Weights of a small transformer language model.
Size: MLP 768 ReLU, vocabulary 8192, 4.46M parameters.
Architecture: LayerNorm before each block, learned positions, biases, tied embeddings.
Training: a variant of SOAP for these matrices, 4459 steps.
Each number is 50 + 15 x the weight over its row's rms, rounded and kept within 0 to 99. Layers, rows and columns count from 0. The size before them is the row's rms in percent of the matrix's.

# down: layer 16 MLP down (transposed), 768x96, rms 0.0962, rows 387-422, columns 0-95
# up: layer 16 MLP up, 768x96, rms 0.0962, rows 388-423, columns 0-95
down387 102:80 42 35 62 68 46 73 62 37 63 31 69 44 53 28 65 47 52 60 43 47 49 68 58 75 45 75 24 69 40 20 26 39 72 81 35 39 72 65 44 41 59 28 67 92 37 57 51 58 56 45 40 61 52 62 44 40 61 74 59 75 63 55 76 48 30 52 40 59 56 29 32 56 52 63 41 31 49 61 26 63 47 53 57 41 48 73 43 74 66 49 43 49 55 47 50
up388 101:37 58 58 54 70 41 41 65 42 45 36 79 48 61 65 49 39 49 44 69 57 43 73 61 38 41 60 23 39 41 45 53 54 37 46 66 19 68 57 40 58 62 38 56 24 41 56 52 56 60 43 37 40 45 49 43 40 56 33 63 33 62 74 19 54 73 85 17 42 61 46 67 80 40 65 23 38 26 75 40 61 44 45 66 34 62 74 69 83 64 48 34 34 52 41 47
down388 102:56 66 64 06 44 43 19 54 38 54 32 53 48 29 49 60 41 48 53 45 48 28 74 38 70 46 63 74 40 48 41 54 49 56 39 61 47 44 68 50 34 42 40 42 63 55 28 24 50 37 40 43 43 49 56 52 66 45 31 37 33 56 30 58 51 71 45 79 64 34 52 11 53 43 55 55 73 69 15 55 35 39 24 47 34 70 78 45 66 50 56 22 24 55 43 36
up389 096:77 56 39 42 61 54 33 37 76 38 46 84 42 66 29 62 77 55 49 52 42 53 35 40 64 44 43 68 45 64 38 44 48 39 49 35 43 68 40 61 37 59 31 43 89 47 46 55 35 43 46 38 63 62 61 42 46 62 46 29 27 90 79 53 65 41 59 54 45 62 42 50 84 66 50 55 61 31 42 42 37 71 50 52 53 39 57 36 45 40 23 10 21 41 35 40
down389 086:51 44 47 64 31 51 52 52 35 48 34 50 54 56 63 63 50 30 61 36 44 64 49 65 53 53 37 29 49 45 29 48 82 52 31 42 34 34 30 12 58 88 44 57 22 47 54 24 55 17 63 31 60 57 63 59 66 47 42 60 68 26 40 64 37 55 06 44 50 70 44 70 34 53 37 54 62 43 34 39 33 65 71 56 31 42 68 64 43 63 54 64 43 74 63 37
up390 095:12 60 75 57 59 36 49 41 65 46 57 75 62 44 19 42 59 68 53 50 36 53 40 62 79 39 69 41 35 74 74 74 57 35 55 37 77 67 27 66 34 33 39 50 64 39 23 60 61 54 29 47 62 46 66 23 69 33 45 45 62 50 42 44 58 63 46 55 44 66 47 40 33 31 53 71 50 36 53 30 41 46 52 43 35 46 49 37 62 68 64 40 32 80 73 73
down390 103:56 45 56 33 56 68 57 75 25 37 43 62 39 54 32 34 34 24 26 61 49 56 57 46 39 99 62 50 48 49 58 70 40 63 46 27 63 45 61 27 49 56 54 67 25 58 34 26 60 52 33 67 60 46 44 50 45 59 34 44 57 36 25 55 54 68 57 81 35 49 74 51 38 44 35 41 64 45 88 60 36 51 83 46 44 31 23 46 56 35 50 43 58 61 38 57
up391 102:73 67 55 18 40 74 73 28 39 38 43 28 67 53 50 50 69 29 34 53 26 46 35 76 50 62 35 53 81 45 66 50 79 55 92 47 56 45 55 60 43 69 43 66 53 51 30 36 48 78 52 41 70 44 70 34 51 45 62 34 69 71 30 56 68 44 45 53 56 76 39 35 40 51 56 62 56 43 57 42 41 37 35 46 51 46 43 45 23 53 80 64 35 46 68 50
down391 108:41 59 42 41 31 34 62 56 66 51 31 60 79 27 65 59 44 43 53 51 51 06 47 38 42 61 43 50 59 55 38 43 53 56 33 35 52 89 51 54 76 55 59 76 55 56 27 55 58 39 55 61 74 60 40 74 52 42 57 51 30 49 74 65 35 50 26 92 73 37 70 38 64 55 40 28 68 53 45 64 45 62 26 43 42 47 53 59 31 45 33 57 56 51 37 18
up392 105:62 82 42 68 55 63 50 45 61 70 73 44 41 67 29 50 50 61 40 59 42 61 68 66 59 21 29 34 54 68 31 63 57 53 63 51 71 45 64 63 45 53 49 33 33 35 65 43 79 54 61 80 66 36 57 75 93 29 47 47 47 50 51 57 65 70 73 58 50 56 50 29 62 52 26 30 45 36 52 26 40 72 48 53 58 70 38 66 54 45 59 69 67 65 22 47
down392 095:34 57 08 40 55 38 21 59 72 57 69 47 41 36 63 48 56 31 54 76 32 45 35 50 36 63 29 27 73 86 39 75 62 69 50 52 63 58 61 54 50 46 63 52 42 73 52 32 42 70 37 70 44 67 35 66 38 63 39 27 56 32 61 53 56 63 53 48 37 48 53 48 26 51 59 43 65 46 71 53 77 64 35 24 45 51 51 33 30 58 49 21 66 64 48 29
up393 088:72 53 44 76 58 31 54 53 48 90 50 48 78 61 41 66 56 70 19 57 54 18 28 38 60 59 66 64 26 68 44 47 56 56 23 52 44 40 41 44 19 55 44 61 59 36 65 40 49 52 39 71 46 79 61 67 42 41 65 24 48 55 39 43 53 45 63 80 37 51 73 31 44 68 38 37 44 59 48 41 16 45 54 32 50 59 31 68 59 68 62 40 54 32 62 44
down393 086:43 71 60 32 47 44 49 72 40 51 60 80 52 61 41 37 36 31 63 57 55 61 76 51 59 44 79 65 48 60 61 60 67 64 64 36 63 64 73 35 54 45 48 40 47 82 42 33 57 42 47 59 60 86 50 42 55 23 65 39 40 58 39 68 41 62 24 69 45 61 60 55 62 73 54 50 44 71 55 69 87 57 58 24 39 47 63 80 52 77 61 55 47 62 19 34
up394 089:61 45 61 43 48 41 53 68 72 57 29 38 54 37 53 69 42 59 24 88 25 59 30 43 50 43 40 48 56 39 47 19 46 58 41 63 44 50 60 65 44 65 76 70 50 25 65 34 61 32 50 59 98 72 50 56 70 40 50 35 55 73 65 68 41 53 32 70 65 61 68 49 47 48 62 41 61 57 73 38 71 42 46 47 78 69 40 26 58 60 58 62 67 36 60 67
down394 094:53 44 39 26 51 41 40 56 46 36 43 39 61 34 73 32 37 45 59 62 40 47 43 34 30 52 41 87 78 64 38 32 57 37 43 59 32 65 82 51 37 53 54 39 88 69 45 61 17 62 43 30 46 50 50 37 51 70 37 30 74 23 29 50 40 28 62 62 39 31 53 50 26 47 71 48 47 35 51 60 43 83 56 29 18 53 55 37 50 59 48 38 57 60 65 49
up395 113:32 55 55 59 55 57 52 43 52 40 42 56 57 33 68 39 71 59 34 48 51 67 69 54 00 40 44 67 46 55 72 50 39 35 58 41 52 45 27 66 69 56 60 50 49 10 40 36 73 60 52 37 45 47 55 33 26 77 69 41 46 30 66 32 67 61 47 59 58 71 63 67 46 59 50 38 51 26 64 48 64 70 32 53 48 37 57 46 81 54 57 32 49 34 40 93
down395 122:65 66 42 37 64 64 35 34 36 32 43 52 68 59 67 55 52 68 52 48 56 45 51 33 70 41 62 95 47 98 55 57 60 32 29 64 29 42 38 70 75 66 63 59 84 43 45 35 46 44 35 38 57 38 34 34 29 52 74 32 40 42 49 62 63 62 62 46 46 36 81 57 51 37 46 48 55 26 51 52 43 72 57 28 32 62 45 62 61 53 32 25 57 42 47 62
up396 110:47 52 34 68 57 60 44 53 40 72 61 36 24 48 57 22 33 66 36 62 53 78 42 46 71 61 60 29 54 55 51 38 76 56 40 54 51 37 55 77 51 21 67 52 85 53 71 46 81 43 54 35 26 61 66 76 50 39 36 52 33 41 56 47 57 75 32 56 36 62 70 42 55 46 47 70 45 54 48 46 49 55 33 44 59 39 56 44 34 42 39 68 54 78 53 00
down396 093:41 43 53 60 70 64 50 53 67 65 46 32 63 41 50 51 47 57 19 46 42 22 38 24 33 48 33 53 49 39 59 62 72 50 31 76 61 48 57 41 31 62 60 65 27 48 71 61 36 43 64 53 78 35 73 39 65 42 66 51 41 56 54 33 53 50 45 47 60 62 51 42 59 96 55 53 62 42 20 44 50 27 80 35 43 63 20 56 58 66 66 42 21 19 59 37
up397 089:37 24 44 43 70 51 54 49 51 62 49 57 64 65 56 39 52 53 56 19 41 57 51 57 65 49 35 31 23 46 44 49 53 65 49 25 47 45 33 29 55 55 36 66 39 51 43 35 68 44 23 64 65 69 39 69 39 38 50 27 45 65 65 71 65 48 71 56 78 62 33 51 91 22 55 77 68 55 78 58 47 56 66 76 48 54 80 32 43 61 56 73 48 57 25 38
down397 106:19 40 13 42 58 31 48 36 44 49 47 52 43 00 65 79 77 29 50 30 43 54 47 51 24 25 53 67 41 38 57 62 66 42 44 46 37 46 55 54 43 55 56 37 28 54 57 40 66 48 48 67 61 60 49 34 42 60 41 49 29 49 77 32 36 61 62 30 36 56 58 23 41 36 68 57 52 48 66 26 70 41 53 34 53 41 55 24 37 50 61 39 41 25 36 64
up398 108:60 79 40 05 55 45 64 58 26 50 55 68 31 55 63 39 55 24 48 61 49 62 56 80 39 41 73 50 30 71 75 54 51 40 33 55 54 91 46 45 74 55 57 23 58 54 33 44 57 30 56 41 31 33 66 45 35 47 28 70 46 43 58 43 30 45 76 38 49 39 79 23 56 56 55 28 48 50 60 48 63 25 51 48 41 69 66 57 46 58 52 49 36 44 58 33
down398 094:38 42 60 63 27 45 47 42 62 39 51 40 61 30 64 48 43 16 52 38 41 34 43 25 50 38 65 61 73 31 20 68 48 59 79 62 17 30 28 42 44 38 35 59 28 67 36 47 47 64 44 44 51 64 31 53 69 61 64 41 40 46 53 75 75 31 56 59 46 78 20 57 55 69 48 51 84 45 44 39 18 66 60 62 53 32 55 55 35 44 59 70 56 62 61 52
up399 091:37 35 33 78 27 62 50 29 44 43 46 35 47 40 47 67 69 43 51 37 29 63 40 31 74 10 60 56 28 55 57 29 47 63 44 41 41 37 92 39 46 34 34 36 69 49 41 43 45 49 53 57 50 36 37 52 37 58 46 69 32 53 64 51 30 33 48 45 33 36 46 66 56 53 47 68 55 52 47 43 45 28 10 25 67 59 54 60 81 27 80 66 41 53 39 45
down399 081:90 78 60 34 71 69 59 67 36 57 55 53 66 70 64 53 38 37 52 56 43 56 56 46 45 47 53 51 60 56 58 40 32 57 71 65 36 57 92 98 30 77 39 60 59 66 59 40 71 55 58 25 54 55 63 66 47 22 44 33 64 40 55 74 62 51 52 49 65 41 49 52 58 42 63 67 54 75 55 37 44 55 59 15 57 68 46 44 72 46 45 43 51 43 71 38
up400 099:67 29 44 53 14 43 81 52 73 82 52 56 48 37 57 48 50 31 42 18 50 43 24 57 55 42 47 65 43 76 43 68 29 56 38 56 51 87 54 61 67 38 43 34 59 52 61 76 41 36 66 44 66 56 50 57 62 64 58 39 25 34 47 55 50 73 51 36 41 57 56 57 23 41 51 44 40 32 84 26 73 64 64 44 54 74 39 41 54 71 48 58 29 68 49 45
down400 109:87 79 45 67 57 64 46 52 42 58 51 20 40 43 46 75 56 17 66 45 59 43 68 54 55 48 48 36 38 47 73 47 41 47 85 55 79 76 53 46 47 54 55 24 87 60 50 54 67 47 46 61 27 57 51 36 52 63 70 41 57 41 57 39 39 66 47 74 51 64 56 56 53 34 58 77 52 47 48 57 44 40 38 53 54 36 73 48 65 16 45 23 18 61 52 61
up401 096:63 27 51 37 43 46 50 60 48 55 43 41 41 49 68 48 53 57 55 46 55 37 59 47 63 62 53 48 65 34 70 62 44 64 38 60 64 79 51 78 40 44 61 79 14 21 48 31 61 60 55 54 44 56 46 73 50 45 43 52 44 62 42 69 53 60 23 31 52 43 63 80 61 55 57 13 38 28 44 26 38 48 46 46 26 40 63 71 48 35 13 74 37 22 82 52
down401 086:57 50 38 38 65 81 17 33 51 66 65 75 48 69 53 50 56 61 34 43 58 43 34 45 65 53 54 46 32 52 66 68 64 17 78 28 36 15 36 55 80 41 57 46 58 51 56 79 34 45 61 35 47 57 44 63 36 59 60 48 22 66 61 74 54 44 51 88 48 37 38 63 56 44 38 58 66 67 53 75 69 52 60 65 42 57 65 63 34 44 76 37 54 60 60 47
up402 101:37 42 52 63 55 43 28 66 40 45 54 46 58 40 43 62 47 50 39 74 56 57 67 61 23 56 37 45 26 45 63 55 58 46 70 54 50 30 61 80 10 79 76 61 73 58 41 30 57 52 61 51 39 58 56 47 44 38 57 14 63 51 66 33 39 34 22 60 63 59 31 69 43 57 59 48 66 56 33 54 81 47 38 51 35 35 77 58 69 82 63 32 50 66 44 72
down402 082:47 25 58 38 67 37 35 49 72 34 54 61 39 61 43 40 40 62 40 71 35 26 27 71 81 48 67 68 47 59 25 43 34 57 46 39 45 49 52 51 43 71 32 31 62 46 61 69 42 57 64 57 42 71 55 50 55 66 51 66 37 44 35 51 59 62 67 42 52 24 90 55 51 27 36 33 44 23 47 46 47 87 44 33 75 55 40 47 18 44 51 36 64 71 47 23
up403 093:47 44 52 42 55 52 67 54 50 55 66 41 44 45 73 12 64 58 83 60 52 51 47 55 38 40 25 49 24 50 40 51 60 59 53 61 50 62 73 65 36 55 56 89 34 59 10 52 45 57 83 53 53 28 42 46 69 40 20 30 52 53 31 47 27 43 55 50 76 42 46 29 51 68 43 27 76 70 48 33 46 58 59 32 56 53 81 59 66 39 63 39 40 38 66 61
down403 102:31 35 55 55 29 71 40 44 66 42 58 50 48 74 50 61 26 56 53 63 52 60 74 32 34 51 23 35 37 57 56 55 42 52 45 41 60 24 75 47 44 36 66 32 35 51 65 43 28 38 39 31 38 69 48 63 42 69 53 34 71 44 44 36 54 47 31 47 69 59 42 41 49 42 73 40 60 49 40 51 70 62 49 59 46 27 17 44 62 50 29 72 62 05 05 42
up404 101:26 60 38 56 61 28 69 43 58 47 58 43 62 52 79 57 25 40 14 41 61 77 81 44 41 39 31 63 58 60 74 60 50 35 72 59 52 30 38 67 45 44 37 60 60 56 63 07 55 34 29 53 41 31 57 55 23 59 66 68 42 55 27 50 57 54 34 38 63 65 19 49 66 64 32 40 68 28 67 49 52 63 61 48 37 61 55 50 60 41 48 55 65 34 29 43
down404 110:43 46 64 48 40 26 69 42 67 54 69 60 71 54 30 61 71 67 59 51 83 37 66 46 41 57 50 59 59 31 59 61 14 39 55 36 54 34 57 41 58 56 30 25 23 35 36 40 38 33 73 62 51 55 52 59 24 62 33 54 32 31 60 64 65 73 39 57 51 51 61 42 50 52 54 29 59 72 39 37 39 53 43 39 29 68 55 64 61 97 39 51 24 23 45 47
up405 097:61 39 60 58 66 42 54 39 44 77 67 24 56 63 33 68 41 57 34 56 57 68 57 57 34 18 51 43 51 46 42 57 56 47 30 27 48 66 70 52 19 46 46 39 51 56 58 52 21 56 48 55 81 57 93 56 26 51 54 70 50 49 75 58 41 54 87 43 63 56 38 42 58 64 24 84 40 44 66 30 58 77 47 62 29 44 55 59 49 66 37 51 53 58 65 30
down405 090:37 57 47 43 55 61 39 59 56 47 60 36 53 44 27 53 61 42 35 47 93 69 59 42 66 64 66 36 34 52 51 59 32 40 53 34 71 69 60 55 27 65 74 10 37 53 28 32 44 55 61 72 30 62 40 55 52 51 27 64 39 68 46 36 28 74 52 46 66 78 36 56 65 43 32 49 57 52 38 55 76 35 34 22 38 34 54 56 58 48 35 65 44 61 17 29
up406 104:50 35 37 46 43 55 55 36 39 26 46 44 27 67 60 56 67 56 36 64 43 55 26 44 53 51 41 63 13 60 50 22 48 28 40 48 37 46 36 47 68 52 49 69 83 73 60 29 55 83 37 35 60 52 40 55 49 65 39 58 23 54 37 62 52 64 58 78 40 55 62 26 39 68 55 34 44 23 38 57 27 39 72 61 57 52 47 58 28 92 65 54 56 34 51 29
down406 103:58 72 71 09 50 57 50 66 43 75 22 69 29 53 38 52 53 53 63 61 48 64 49 42 61 48 67 69 75 42 73 53 53 62 84 38 44 47 17 57 74 44 51 32 60 46 44 75 42 24 51 61 44 42 54 28 50 28 53 38 54 59 34 38 53 47 43 54 69 57 30 38 60 53 77 57 46 76 54 44 35 79 81 52 63 56 53 55 75 26 59 50 33 61 55 59
up407 102:48 35 51 73 51 91 27 44 40 64 41 46 64 51 72 61 81 76 22 45 56 43 46 69 60 45 47 40 49 40 50 39 61 52 51 41 68 51 60 44 50 30 33 64 35 54 39 31 53 70 63 59 90 42 39 60 29 32 53 69 35 39 54 19 48 66 66 51 76 81 56 56 53 71 43 71 30 15 56 57 35 29 60 48 36 55 52 66 43 51 46 60 43 58 31 44
down407 104:67 52 46 44 52 67 50 71 42 45 61 59 76 48 58 50 62 51 61 73 45 33 75 69 55 64 63 43 78 49 38 50 47 67 66 68 12 60 46 55 57 21 39 38 53 74 62 69 55 26 41 40 00 40 42 39 49 88 66 39 18 44 12 45 38 36 42 39 38 62 36 62 57 60 47 60 50 44 47 68 45 62 53 37 59 63 48 56 48 57 68 49 30 48 65 46
up408 103:26 46 42 25 42 22 42 54 53 27 41 40 52 57 49 48 75 56 35 48 61 59 65 56 32 67 71 23 57 43 31 75 36 46 59 45 55 64 51 74 24 43 61 72 71 33 50 29 43 45 66 43 69 54 79 40 58 26 62 27 49 63 56 28 83 42 55 78 66 35 55 51 48 57 91 45 29 48 60 55 62 40 36 53 53 66 50 44 59 53 19 42 39 59 51 61
down408 105:58 41 49 50 27 83 57 55 59 45 33 63 36 41 50 57 43 44 54 52 39 27 46 63 79 64 54 43 78 46 51 82 40 53 43 46 57 41 60 51 58 51 51 58 58 64 24 90 32 44 31 52 33 58 40 46 65 22 47 71 44 63 13 53 27 28 48 50 83 50 59 52 45 37 66 35 32 43 42 44 21 48 61 71 31 43 44 35 58 39 26 64 39 79 42 63
up409 099:38 45 46 51 51 11 54 57 54 68 48 54 54 19 47 49 49 35 44 24 56 60 79 54 46 26 74 38 63 72 40 46 37 43 72 41 56 71 41 61 32 57 57 50 34 67 55 45 42 44 32 51 46 85 51 14 55 38 68 26 42 74 63 55 24 47 56 45 45 94 46 55 53 25 66 42 79 44 49 50 40 50 44 63 34 50 72 58 65 61 64 43 31 64 46 64
down409 089:42 45 49 29 66 67 60 49 60 33 52 65 49 73 53 40 55 74 56 55 71 65 25 57 60 53 54 36 71 42 78 69 27 99 63 66 49 33 51 29 61 58 49 40 53 55 51 58 47 56 52 55 66 56 47 58 39 56 42 47 69 36 55 69 76 62 58 53 47 47 40 20 47 81 32 63 49 84 51 80 49 66 58 77 74 53 37 45 55 42 12 46 42 46 54 56
up410 104:49 64 60 60 50 61 74 57 30 48 66 65 58 40 99 45 50 25 41 41 41 50 59 31 55 42 53 39 42 51 61 27 33 70 76 94 65 59 43 76 42 48 27 56 45 45 54 29 64 16 52 42 42 25 79 29 46 43 28 53 69 50 49 46 45 39 26 32 51 49 56 53 51 45 58 56 54 42 64 40 55 78 55 58 34 50 43 70 49 43 63 46 83 45 61 45
down410 101:25 45 53 62 23 51 46 31 63 44 51 26 84 23 52 63 53 54 57 60 27 33 37 34 92 55 60 38 54 52 56 20 56 67 44 42 65 50 48 44 47 48 39 64 51 54 55 65 63 56 51 84 56 39 52 59 39 64 44 47 53 66 58 09 50 47 34 55 63 47 67 36 56 48 61 62 42 54 67 03 48 42 57 66 48 53 31 29 24 53 59 64 61 53 27 28
up411 107:50 53 46 42 33 60 64 48 45 12 42 51 72 67 41 50 49 56 37 87 60 69 67 48 45 34 57 52 66 39 58 31 66 60 44 37 30 68 58 36 25 86 36 73 44 38 54 44 35 61 59 40 63 59 43 63 80 39 31 68 44 80 50 36 56 55 34 50 56 61 36 36 33 57 58 67 48 46 28 35 29 72 35 54 32 80 66 46 62 75 68 58 39 60 66 62
down411 106:69 51 47 39 56 41 40 66 59 46 42 51 32 50 59 61 28 38 62 43 58 43 28 41 43 50 63 44 75 32 47 55 53 34 81 50 33 62 51 70 37 18 87 66 46 70 46 47 47 43 60 41 61 49 48 46 60 22 65 44 53 50 10 47 56 50 38 46 37 60 43 54 47 33 49 82 40 48 62 39 28 38 59 66 50 25 74 84 49 84 76 29 58 32 62 68
up412 095:44 30 64 64 41 48 77 64 58 46 71 31 40 59 48 58 48 44 72 39 57 65 43 37 55 65 52 41 51 57 69 51 34 58 64 62 57 71 49 60 23 30 24 73 67 21 48 42 63 17 32 37 58 53 54 71 31 46 52 67 32 31 54 36 46 36 55 72 60 59 87 29 51 43 68 43 37 42 20 48 58 64 68 49 38 49 69 39 47 78 48 70 67 69 26 37
down412 093:58 38 65 58 53 77 26 68 53 53 50 66 64 42 64 49 72 61 48 23 78 30 62 42 52 64 61 48 59 44 52 64 42 29 26 77 47 45 49 42 83 47 46 27 77 38 62 73 85 63 73 59 57 41 39 43 58 56 78 62 22 14 76 31 45 53 58 40 59 48 56 64 43 48 61 33 51 69 49 75 52 45 56 51 58 52 49 51 58 66 48 42 42 65 79 58
up413 099:48 70 52 42 61 77 63 20 41 56 62 53 57 66 50 27 57 40 24 64 56 77 47 73 41 34 37 47 52 45 61 31 46 29 57 52 31 63 64 61 42 57 79 37 49 65 36 56 64 81 55 53 43 59 48 48 49 32 76 37 59 55 57 26 47 71 46 61 58 54 44 50 43 75 30 54 56 43 65 41 67 66 53 64 51 64 52 38 55 22 94 35 83 72 33 31
down413 107:57 58 49 48 65 26 57 61 28 59 49 25 58 70 55 38 31 55 58 17 63 37 34 48 38 36 29 25 47 59 68 43 26 27 58 64 52 59 62 54 29 34 79 34 54 40 28 46 60 61 65 37 54 65 16 26 54 22 73 54 58 49 60 29 74 72 62 65 55 26 46 51 49 49 40 25 57 45 45 49 68 41 45 57 51 78 82 44 66 55 49 52 70 51 38 38
up414 118:32 74 53 75 61 55 45 66 94 60 63 50 40 31 64 29 47 23 49 61 62 26 49 55 56 77 52 24 45 47 44 47 25 24 51 46 55 53 33 29 81 51 47 53 31 41 35 55 45 80 38 43 53 65 40 49 70 38 29 30 54 47 72 46 63 51 53 53 66 47 57 41 56 49 67 32 81 40 41 49 63 34 40 35 61 42 28 24 28 45 52 56 28 60 27 45
down414 112:75 58 28 63 54 45 27 63 50 52 39 58 40 26 70 73 41 53 41 48 48 40 52 64 37 64 37 43 57 42 48 57 42 47 35 39 44 37 42 44 64 80 41 44 62 55 51 72 54 19 68 13 40 48 61 26 67 35 57 58 59 62 51 34 38 41 38 51 63 16 33 55 34 83 69 50 41 29 56 60 51 53 99 45 41 45 43 79 61 70 49 34 62 54 35 68
up415 096:11 54 28 82 55 57 60 56 55 22 66 54 43 53 61 55 56 57 56 45 44 61 30 33 52 35 62 76 79 67 67 52 78 61 52 66 21 62 22 45 79 29 42 50 58 41 46 28 52 73 62 52 55 45 70 44 71 36 46 58 39 77 48 51 41 48 43 44 42 43 61 38 48 64 66 24 78 20 45 45 37 69 46 44 26 53 52 48 65 49 45 46 72 31 57 62
down415 107:58 38 39 45 62 39 55 56 40 64 35 40 56 76 43 23 52 57 47 45 74 77 47 71 43 41 47 49 76 76 37 48 27 45 76 34 53 61 50 58 74 82 44 48 40 50 54 49 69 29 61 38 34 63 49 53 39 29 63 54 63 41 45 39 44 49 13 85 63 55 54 57 23 62 80 78 71 26 53 72 39 39 55 68 68 50 49 38 31 51 51 51 46 58 25 42
up416 088:50 42 49 64 53 43 53 50 28 59 28 29 65 68 43 99 53 38 57 50 34 62 31 52 61 39 76 29 53 74 39 60 34 46 67 80 36 60 60 56 70 53 67 64 34 46 75 52 65 68 42 57 36 48 59 47 47 42 63 84 56 70 62 30 41 60 46 39 72 60 72 62 48 53 37 57 32 32 32 57 41 73 67 58 61 35 43 56 55 39 73 50 60 83 38 65
down416 081:33 31 45 24 39 56 38 71 52 44 68 68 30 47 58 34 14 31 31 38 67 63 47 39 16 42 28 39 45 51 58 64 41 70 65 53 33 61 17 47 45 60 41 36 74 50 36 19 74 38 74 55 70 53 45 71 49 63 49 48 33 35 74 82 62 52 59 51 43 30 49 28 59 56 47 57 80 47 44 50 35 56 55 47 51 72 63 72 48 52 55 43 36 38 48 37
up417 098:35 30 44 44 62 52 43 81 39 53 52 72 46 52 80 47 57 50 38 50 30 58 44 57 56 29 54 83 47 51 56 67 46 46 52 49 25 50 56 56 64 38 38 39 53 44 57 55 72 34 41 79 32 70 58 42 35 46 58 80 48 41 46 63 66 16 40 38 41 36 29 62 47 65 40 36 24 32 70 40 43 27 83 40 62 49 43 41 56 37 88 80 60 48 75 61
down417 098:77 48 55 23 38 43 52 61 50 46 64 55 48 75 37 54 57 39 71 51 56 54 46 36 76 67 38 67 41 40 53 44 41 69 61 44 61 44 44 52 56 47 59 20 60 59 55 13 66 41 37 54 58 71 04 34 54 28 34 45 42 39 62 33 65 81 73 53 81 41 58 77 46 69 42 38 67 70 39 35 68 75 69 59 43 51 64 54 44 39 52 41 54 42 23 33
up418 100:61 42 64 33 39 65 33 24 63 75 48 64 60 32 63 50 87 73 43 39 44 70 44 40 37 46 72 56 42 46 48 65 33 23 62 52 37 66 60 55 60 68 57 47 54 47 25 57 38 69 43 48 36 19 52 27 59 64 76 34 42 52 68 44 46 43 38 48 37 32 49 49 67 67 26 54 36 52 42 42 58 47 64 71 36 29 47 15 72 68 42 87 61 41 56 26
down418 098:33 55 64 38 60 72 64 21 56 40 34 44 52 21 43 50 50 55 40 75 35 43 33 28 86 27 64 52 38 58 40 62 55 57 56 31 27 56 54 48 52 64 69 32 37 41 51 34 53 51 59 45 43 62 29 59 57 63 40 51 16 59 68 40 79 60 46 37 35 52 91 38 57 55 78 27 45 55 57 44 46 44 23 38 40 35 29 60 35 47 42 58 52 23 32 72
up419 113:19 47 67 43 47 74 68 53 64 75 64 60 40 37 39 38 70 43 46 41 32 79 64 33 51 46 48 36 63 70 79 77 61 40 68 21 51 73 39 62 26 56 49 29 62 36 48 31 54 33 42 54 62 59 46 53 58 48 39 57 28 45 46 55 49 58 45 62 60 64 19 59 69 50 25 50 42 61 72 22 50 56 51 57 72 57 44 51 76 29 32 82 68 54 50 39
down419 122:49 67 42 45 41 30 49 61 62 64 61 85 27 33 46 33 32 37 50 42 51 58 64 52 57 27 37 20 27 56 55 38 62 33 58 45 49 68 37 50 68 40 65 39 75 61 56 52 62 77 23 60 55 52 24 57 65 49 31 63 50 29 54 30 58 56 31 48 80 74 45 60 60 50 70 43 36 36 59 17 64 70 65 60 73 29 30 72 38 39 54 40 67 40 53 67
up420 105:49 40 71 56 64 55 64 39 56 42 49 61 51 24 66 55 46 40 34 37 43 65 60 37 53 60 41 68 43 51 60 52 58 40 76 37 46 64 37 66 59 22 64 43 22 46 76 27 37 49 40 29 52 33 84 24 47 33 56 70 62 20 66 76 71 75 51 63 43 40 31 42 41 62 53 27 73 59 73 54 61 64 57 38 74 62 60 47 69 47 50 19 25 54 54 66
down420 107:42 41 40 49 39 46 29 25 30 45 28 77 52 46 39 56 75 67 67 57 55 50 87 30 15 39 50 56 57 60 28 48 31 55 39 55 22 43 36 70 40 58 68 54 80 66 47 25 70 39 50 47 42 62 74 74 51 79 61 61 40 39 58 23 32 37 44 42 45 38 34 33 53 55 46 44 45 65 58 39 51 47 35 29 37 40 33 47 81 38 47 57 38 26 52 58
up421 103:43 37 53 43 36 34 44 57 71 45 62 41 42 82 91 48 66 37 49 64 33 45 60 56 20 24 50 40 34 26 51 39 50 41 48 21 67 41 51 47 35 63 49 48 59 59 53 46 40 50 34 33 46 27 77 38 35 63 30 81 56 62 59 43 83 79 61 50 36 53 47 58 35 27 65 79 42 36 50 53 42 75 53 73 33 51 52 34 36 59 33 51 71 64 56 42
down421 098:36 61 71 58 41 31 43 36 40 44 40 73 52 51 41 62 64 78 47 55 24 67 51 50 53 74 44 90 33 50 53 46 34 52 41 45 50 57 56 43 41 64 38 45 24 59 62 37 79 32 65 71 49 51 71 62 32 83 61 60 60 56 43 44 47 64 39 33 47 68 48 13 70 54 63 51 41 71 80 46 22 25 57 48 47 55 46 56 21 46 44 71 62 32 34 70
up422 092:49 43 62 48 20 46 44 51 45 17 65 41 64 39 47 30 64 65 43 38 27 61 48 48 52 48 46 65 43 67 56 29 41 37 52 59 59 67 46 32 71 71 54 90 80 28 69 34 46 60 30 49 36 48 59 59 39 60 59 67 71 44 45 74 60 64 49 65 54 37 71 55 25 43 46 35 43 56 68 52 34 50 42 21 53 40 84 55 51 19 46 79 46 63 46 20
down422 088:50 43 76 53 50 23 35 49 69 36 47 33 06 46 49 84 69 54 59 51 53 61 79 48 68 22 70 29 36 42 38 59 36 27 46 60 43 50 69 42 58 65 45 52 49 31 45 62 73 38 45 68 51 48 43 68 75 63 61 56 39 50 57 95 32 52 45 51 34 47 56 42 44 33 59 49 71 68 46 33 50 63 24 41 44 60 35 43 50 40 59 36 56 69 66 20
up423 099:51 49 19 56 52 69 29 53 55 69 46 74 59 22 68 58 18 54 41 59 65 44 30 38 71 39 61 48 44 82 40 43 31 43 51 51 36 40 67 38 46 42 45 32 54 79 90 70 43 65 21 41 42 51 47 53 60 51 29 34 34 51 35 77 39 39 66 55 51 43 43 62 62 50 53 62 56 52 77 50 32 79 78 38 55 50 58 48 77 37 57 45 48 78 57 43